python train.py --num_hidden_layers=11 --hidden_size=96 --num_attention_heads=3 --num_key_value_heads=3 --head_dim=32 --intermediate_size=256 --vocab_size=2048 --hidden_act="swiglu" --norm="rmsnorm" --norm_place="pre" --norm_eps=1e-05 --positions="rope" --rope_theta=24800.0 --rope_fraction=1.0 --qk_norm=false --attn_scale=0.177 --bias="none" --tie_word_embeddings=false --parallel_block=false --init="normal" --init_std_qkv=0.0484 --init_std_o=0.0 --init_std_up=0.0484 --init_std_down=0.0 --optimizer="soap_variant" --learning_rate=0.0055 --beta1=0.95 --beta2=0.95 --weight_decay=0.036 --lr_head=0.00642 --warmup_steps=200 --schedule="wsd" --decay_fraction=0.809 --decay_shape="linear" --final_lr_fraction=0.0 --batch_tokens=[16384, 32768] --max_seq_len=128 --doc_mask=false --train_tokens=149600000 --max_steps=6520 --dataset="wikipedia_en"
Each number is 128 + 32 x the weight over its row's rms, rounded and kept within 0 to 255. Layers, rows and columns count from 0. Numbers have three digits each. The size before them is the row's rms in percent of the matrix's.

# layer 3 attention output, 96x96, rms 0.151, rows 0-67, columns 0-95
086:146106085113122182147161195115116128157143108152054151105163138182129110151144138137146144107149210173078168116150103132123070159115188080160106118165100130171181135172069130138112167129090159094139124183123180126127130127144103103086125152087189126138137139144147127127151133072069176163
094:114160173162126073132083139155099115133111129089162151099106147066063128086162141137097157100123065105132117138103174150104150111112110115128165105115111146176105164097165129139082150195147076160121160105112152132158195152139174133178141145164104081106211163118148102117147170186120063125
100:137073153115131087143093089087123150066119127132153163111090182121107121103109092186136131088164164166156099146133130095144100099148170184120144124163144151108163095137142099075133096125115169063140082126124123163111115127127182151156127158075129155113197111081105076234116114105176147152
107:134129148084142176109111076138161173117125111098116115113134120126116084104145143147114043080159143112122138122133071115190095081064141101128103102116139069112054147103126142116163090129120140144140135089062084177168155173081115153109169164167108106167114108148086188116059079123138141117
104:183139104164089138119113132105139072137082176144130118095186097071120129109165180091097076118120115099091124177085108168173100152122111156144096098125173215166154121125134164145053123049152110116158130158084131107159137161109092147124173102152123154188145160123146096111103078144131110138
113:104082169111159108186120154131096160131160137095168083131129091154123066151159132103140142127112140132108188177139090117142097094067142146094132180122155082106173129110144172195169069138062141144115079060105167144134173161118072154120107113086114078168130116187161147132140130117141134169
094:110125107129140161145080119158122118181152115124130144112132139184096074108152169182130070180120220078116134102168061145096077161080135155178118152157118134121131104099110121085136172083106165101196136076132135129090097132079106096090152100125112127158127093099129118127090132066188126136
104:125178133138118122123165154104050144172109110145141146142126075134153099066098124163098115110099143150126148154213112112105091127138106147100124117092160102113116109094139118132104119102076152041099190116129128162104199158112159144119053191096156150057154140131168121115165083153166129158
093:150138146163133125102150172143141148080094175101138129179176138151158134137127094043154128196102124108080108133134114132103089171145142175133133142134094149109180170118082128118152132108152135115162081115102142144136075163175107080094097089115123112191086116114104059088197165208141114137
097:163116140090141082143114160164174132146092176155142149110091199170086146108097176086088111142187141189084110152129156118149158186140172170098134130151139154165153091134102159137065139151122086128114159152214098124105137165151143088148137167075126108106195132135126150125154163132142087080
102:116110124127117115085026119143097074119107130115129115150153132168157144160151184148079117096115095081116133102093110172061122101168114158109164159122103120102089168138114107114151092120085066179156142162126168140113149149107177131095111182083145159138186115132159166178185169135153073095
114:163143120154139160119140113107157148118153166171061170158146126128117174064141099122139133154138093063162123094092132135064101089161150100130165056099081112062094110182150058154156156122144146182086133141092138106119140114099152146163096090109134166161099109106085199102098135153154094136
102:151160069110155176083134085126178166103199094130123098044209136119125166109113085176131136136153112098145128136126117162112084082125129131138110114164156059138132104119143050103131134098136113101157131130154164165149126084165100126135132101102128165138162116062125148163088196098148138181
116:116084115120088146161133253150087140143162141144156126151124131106149080153097149108111132159108163167145125099169113105158161120142122114061155132156113080145139035105083146108139133174108135140167177054144129135117135083106082120098085080159114113100133176167131106109148164146162111086
091:162179115114093141189127099204109128143125115136117141172113133126122078129127115109130199156139117126158079139100182088162088143167085105120103130152137089086085168129173133174091154091087134108157090179097129139159114097157140080156194104160150155096140144190085065110177157135154148169
101:072159110160134103136073153145114123143167103124099157094073169126094108119159067125081135133083153091164160146130150128135076069130080116147153136111097088152129151147111108118076085085181160137181125157084158097177113047118115124106104167090113136101122090089097121055103112118168187136
089:185177134102130120128102187046123114120136099107112156141072164126203089152115124160150197132109126073156175133104122125122101106161178136083127113141162100109090086158126126093115148175139128095091175069148150073149133142090128146206125069099141119142129123162153096187115169126154132116
080:138115134133149077119104141135025093124117174129123104140191114106139074149181132113087140167137155108091098093162152099065127131198101101106126120110073114113139167165121179122136149052141158159126097174139102115053088123065138114146158160159135124102137158157154120151126103090081116083
096:136128099138145087105188164137112136095145149140105165163165121082169164074160095116108150125136142153124131098140079157159083100170061076074154105178127122132112064203124129138118100104149168137108088137184176100189090117160168089138117184159163149112111136119085179172096136164143131123
111:186115135095116128096150124213160131181105151109153125080142094170170082131152088152115128072126171094220126142124139170123133071133120083118147130142148103097066118159115089156085101084104121142150130161091095172123200052165113121152115175088169127108143148102091144141151131136121142119
112:098161139084126118096114125129038134112146138153115095161128122123169158174170106163106167143133177185118106149132076140097106171104107134075136160145110153214129120170175145126156145134162099150128123123106160152166140187110132102121131145148070138110132115054140145178146145067119224162
098:093122128140091124114149190195126085139095134108152031116091129103112174138124179128145125075169171112158137147100086174164075169111131159105162072156122142132125188142132101186139144171178126159120161157109163132141132154122156098104129092127162097133178147182165159118112115157092196157
103:142111134191090135118104113142137130122141176086099085082094070125136134099133117125170121107148054104138197142142191143151121159124123119064135134175151081152130140108153094155174123129114105147105143123087129126160173165173101079108136083084094140182142152162122161062126156225089114141
085:127191142148034073164161137097159115148120128155124109164129079073076107094127133147164097138108136118116128139118095185179094173113103114121167142158166157154152117139134176152157106163106199105120093104076087093131121133086063133129170123092112171125106108140143115102092111145045167157
088:105133163112106122209144167139121133165120154157096164091081065108155108077140122135165175139142164143178129136140122124187147133115134114090153157100136151106159138079118101094130122101154158047090150127127176118088176177149120076134136115093060162156116129156122078150083160080139117044
095:118106068124186122134069074151179056176175132155138144155089126160110141117108172122131140096193137119167134119083115135053132095128167142103135185126141102122144106098155164115127136126142080135193145111141139119128067139195136132104150203094075079105149105101093088162142131160130154113
100:127105115114148093180148156106069133071114165165079127137094125137101148140066099178101129164132126129126122155168132162111123151102103169134155114073174134139127092123149117148109138132217158051121173092122159124096135142037158130103080070155126117107089149159131152091136112106176138204
110:126124146135133193071141093123132089130126136128127177144174134130073114052222125105153115125177135116095098169141182129136151139137126137142123080165111167124120143097172152109143121130121147092062162181101141100115128192171163106128100145207165084160132171155110159130107184105165119179
105:113124110116137078084128125125137129160143161075144120097119173123113086109164108142125109060110164133080139114161103143142126156121100129138143061171140166166150108136059153077124166107170183158138149112080172077111090076143098103081092179059107124100100104106090069074105164101093094149
096:188146093172118116145138112107136219108172113097095143129180188158081124121146100129166124158148101101151133141138173138124085090141140124128150119161082116146143162147160158146133110158120131197135145096095118127173108211108157138170136084120193119158115105075098124108178061185129068138
096:112105118088132160121168091094057118090137137135112170102138134112135200137097156156102131114145129123096174109054113219101168179176186116165135160124125058125105069120105095134074154109140091130095100059128083155069148171164160097105150135119120125144085146109131140141123108106138161139
109:118133148160086167194104142147060135143110085097122106124119038107088111133130115134158136107044113094080098100095092089143112047112089112103154109128100147168172142136130089102149096142099163199144130106154129155147186123148114143152184143151111161093132138168095110116069128155075120125
093:168074114153123138114107177103185121145159142114146084066136094087184108089184108135139139108148106142172122160130082113146205123110138162108106152170074127171117095144108087125135087144149140080129104103157167128161148058195146126145114139145083149151107114151057146168181124180079143111
095:152056158142123119130154100092138144093151084080104045153092110120141122137145118140153176178117116178149111135189095106155105139111087154158170112127210124120139106158107170167176072133161172113108160155125160144151125112093156180133147086077116114098089174144154096186094128143108173170
090:118115170157130121122156102147160137162089132094159161132163129211107064132125079104118131136050168040173183134098184155118131119108132130164113108186098082107149137099171159110098143146124054161128121143115120097124098156142140084169163087188164099152097114172133159087135155115137121110
110:091163141141136140150166078172131084134106182119122096112147137126135096085141144146144119130100161157112102155132160135132118101112096096049104086105150145133129146119111173181130120103082119071105150163183172154061142076130127111103085152032065158191125122140174150138118128097112076188
105:113107133183107147160148152138118119135072134142166111190189055122156099151124169127099117104123139127159099115146100118160145157132102145125094142149110151115119147085070142140128128121138149015133113141146083125145109075109098169137145182105156082068180105159128149022124083150106098114
098:110121150104128141147099164131089145108142198171114122133073158121142147154152125079128117113083104093129183119091202098071159142157160145100102149090164071153147100094111168155113179155139150038179082148108119101130162107139163104081117124131082091092123144115166179138176080148179124131
109:097125056127122098063142159100187124153092127137154134162126078145130159115098134101157093148187111095142108119138115105134148122149125155096151173136094162122176122144174097125111176111130059126098093083112191066175084183095130129197154109140144153071179104127098132079172158147165152142
107:171090111131128102137117075193201134146174100112141161055100113092099173085172111164069108087140154107105176134135139187127151109160108182175142114143123162085084114145125106090147170118101144102200149143099125098120139107159135131111125145152115143152143139163086087159085065188109119159
089:117131131120179064103101080089132172142165129159214146150146129128131095143201135162124108129123225117140113095072137125118131102123129172149125095133080125153071107113108165116123141112097107167134107126086117167130071162189169135119106165124091107154119105139098188126105087091102119049
095:098113074097138140171136111095169165082098141088122099095064099152145078113131197141147115083194141072118123167113130121111101152048116125177126138081136070124140113100124095119146123129094133162146148125132127153173221124084160105081107109135124197165128152076149134105092159086120123136
114:074156109054166133184111174149108143127106187140136155185091100158144096154169114109107155184125125148124086162183134132135178072160138105116134138138113179131185118134120121128126133124161155121153105206166160125127147122045099148107139125133193135130119172162148098192108167103079140173
104:112114130140131102102163106149111167142153105089127135122121155127128070037143179140193155069088148129113145084093085171122116166160140106154208128111166141095131164132125119085131067152114148157092153139104184121084134143170091041120117133081130107162127107141134145177200135080111138139
088:141147177124106150139146098161173131144164116084090149126180072136113101150143151109074080102180093145109112096138094152138173135119105165158155132129158124172138184111159131144122121132087106185082151187097132085130090150112096127155100116053112154199121046129122193149138136139098149200
096:189121108066131081150134133097125128119160154097162153150086157132037083122080106159068125178152111115130164143139179113113113068167110092149150129087182115119145152098131175147127141150128123101102108167129056096181104067129095122202122130133068118146133127143151078156177122113133102126
102:106110115171094115095097112218155116080197115131077103054167129142113122129112130118115147132176139096099105127193112143162069140040110122140173105123127108134090147187154121144155103110126134194171141122124197167170092133170124126104113105104155106121156103129122135061132100170138150104
127:055118141100169083102148189115157097100127119151125155141117130188132121172147146129151076131110174076116091135143115108103144134085120038148136154105137109082081161229144093104141140154094171188160115138138139089185114176111111108129076161103131109131156152138130172140187162125111151113
094:150104170138146093141183120135098143127155108181115154107142109141143128077195111128138113129114165151124142183154092106087133181177101164167124121099111101150087165149159092120113153085100117119059134116156101060097181144079134139120144126211146122133130145080110071194085074062120141141
107:120103108154161164095104131088146099105137148140076135115174150113068119082155183194126127065103154216140129076131122124071142122092163063100126137101140162123109198169157143147104093159087136112123154148140097154100121144117135113151101202170148142127169105091136082172140179092110112162
087:178129209167112152123124085097164149114177129086125169130115108151152150106148118110102115135106096175055094148168171148191144118195144122138105163154061157165154166141147118123141159184107133116102122144095163116152174108118158143140119156137096135173135077120129065072157079120139122206
092:131133160145200111129068169125139116189104070111099095159116135148151150129078104198121121147138144109152124081105118080114107140133168112182183159096155147116121107119145083127090117118130090099099188121112202091082108081136165094179160128121095128111122169077167081145071119162088086129
093:125153117094066149100107125098132153136193071170149117099103150143137080176159180123106152086123155169161126120113133086123123173123118124152140153149177101145095071115134182122076138164099080150103169117156141131103148084112100163135077119173063209138147076120130182062136101110163142101
101:132070114132132177122162087203094090218140145116138024063085106113142164099108192130166150124144137119135163104120116149110171116092130129145129125119147086121108129111098123136085128117159143137136140073087110115110139112202121135118116104149187118090095082143115152133167064127175085137
087:099078184113109154161151110112085138115091147168180180157157152138097087054125102134079144116102166116096155136131147126127145113130084140162129133088169142106157149155131125151078103172135133127101119102150138070119180153098043154195125129146167095066169142107184119081106134133118090198
105:082122109122093123117125138133146160138157157091129152133091143042125139192127171115191124146198147122114123105145139124209126154181171157119151128170136176139140104148175181159066183113123161137123124121119090123133082090162116115152180171104179108157091129172122215148141126133099157106
110:133183124151100084134117138135158170057118095169081123127134131101043156080149144149092101119145130182089116158104058133181089132130097106135176056102116146112108104101134136087121096133159195105149156110150107177181129156174053158145151093112072115144153124093102116151115100108131115113
100:104087150076174128124084086116113148155160124149139145118171106099094111108142154138168093128088178152142116067148124112097148123118181127094149160138124108136110173125147145145160079156161176140188148047108149153099111153137106159129111135115078191123123166144119153105194133009166130165
100:091137080106135149133147149073144162172086059155102143151093096124101059114124088084154095100105089128148127099133093158124168087149155121117183111170085131123178129127104116098120120122178116176158110144129108109109133079097163139185056041088138144103140108108083100140102077143122187150
105:144164153167159159123166081167136109071115077125067209067134138051129145108176136119127140116157088139114072177089119144137157142126168173157146180101135072136117128107131144120115122149101139107128180111108121151108142102144138120160135128181123145198166141126034095110092129093180137143
101:095118104062120096120129163118107102167161081129156090154106058154088088173121109135101135170127111128107130176093102100135075129126129130128097116164058093124188079151088095117155155130118123132115053119126117135137152168192108151151171174175175129186125119188145107132136206087141126150
092:179187182085141143168182111095173151131088107092161105139109170084130100137160120131086076106154120124156150137079130123124159103149121124049132138133164083072121110136121133112167135107146134130111148096177141098080196151172170100167131104135109042104102137134095114178102046133116129144
087:138145135107164165121157109115119169126085138068139117140158178144158150100029156157080123096116143165190142110141110119098149151115114110149149189178126136143098141127155145116171114072105114146157148105155143126150055141128084086069040133159073137146168142111148092172127080106070126131
093:115101209177104116160080141114169154088169132163092161119086153144110145072120161147196172134055118132076102090108094135144138118138125114131122146132094142077156066138149130151152096140130178164082102099074139084139091163108164138150115119074105118181118134080146084109109104160141063107
093:161109116111079144108102079106141130128141139081153171165180113125166076085122129084086164135161129103172081089152106171100053127143110079104070145132149109116142117171110159131087080122133150169127165154147169101120140154085172071161120137112174130162188138180105103166130142140168060168
088:111183105086104190170110115089162118147097131086096140174136101131183161120065135121165169105136084178112065099169138119146192116138142125088124109177120163109151136183095130093113120166083125188122188106136111122092155133174131146174168149052170166133131098109123147128146083108102139164
095:101193116110101123115161187104160231116125099154149137065082129095105087075156165087102143139168131107144093147086100162140122127033119082119151135056184130146157111110170163140174107133144151126099138166143124172135138092137121149104120131073124114180088143127103105150144135151165119104
106:134184092056126040114127173069138116103138138179097117129123129139150160172122123100184147090097155186113129105116166093142133135155162118086110150113124171130114104198170137087127153172071127131111144055137135131136169095098130159123154171153176145146088121162136125179165203161146133135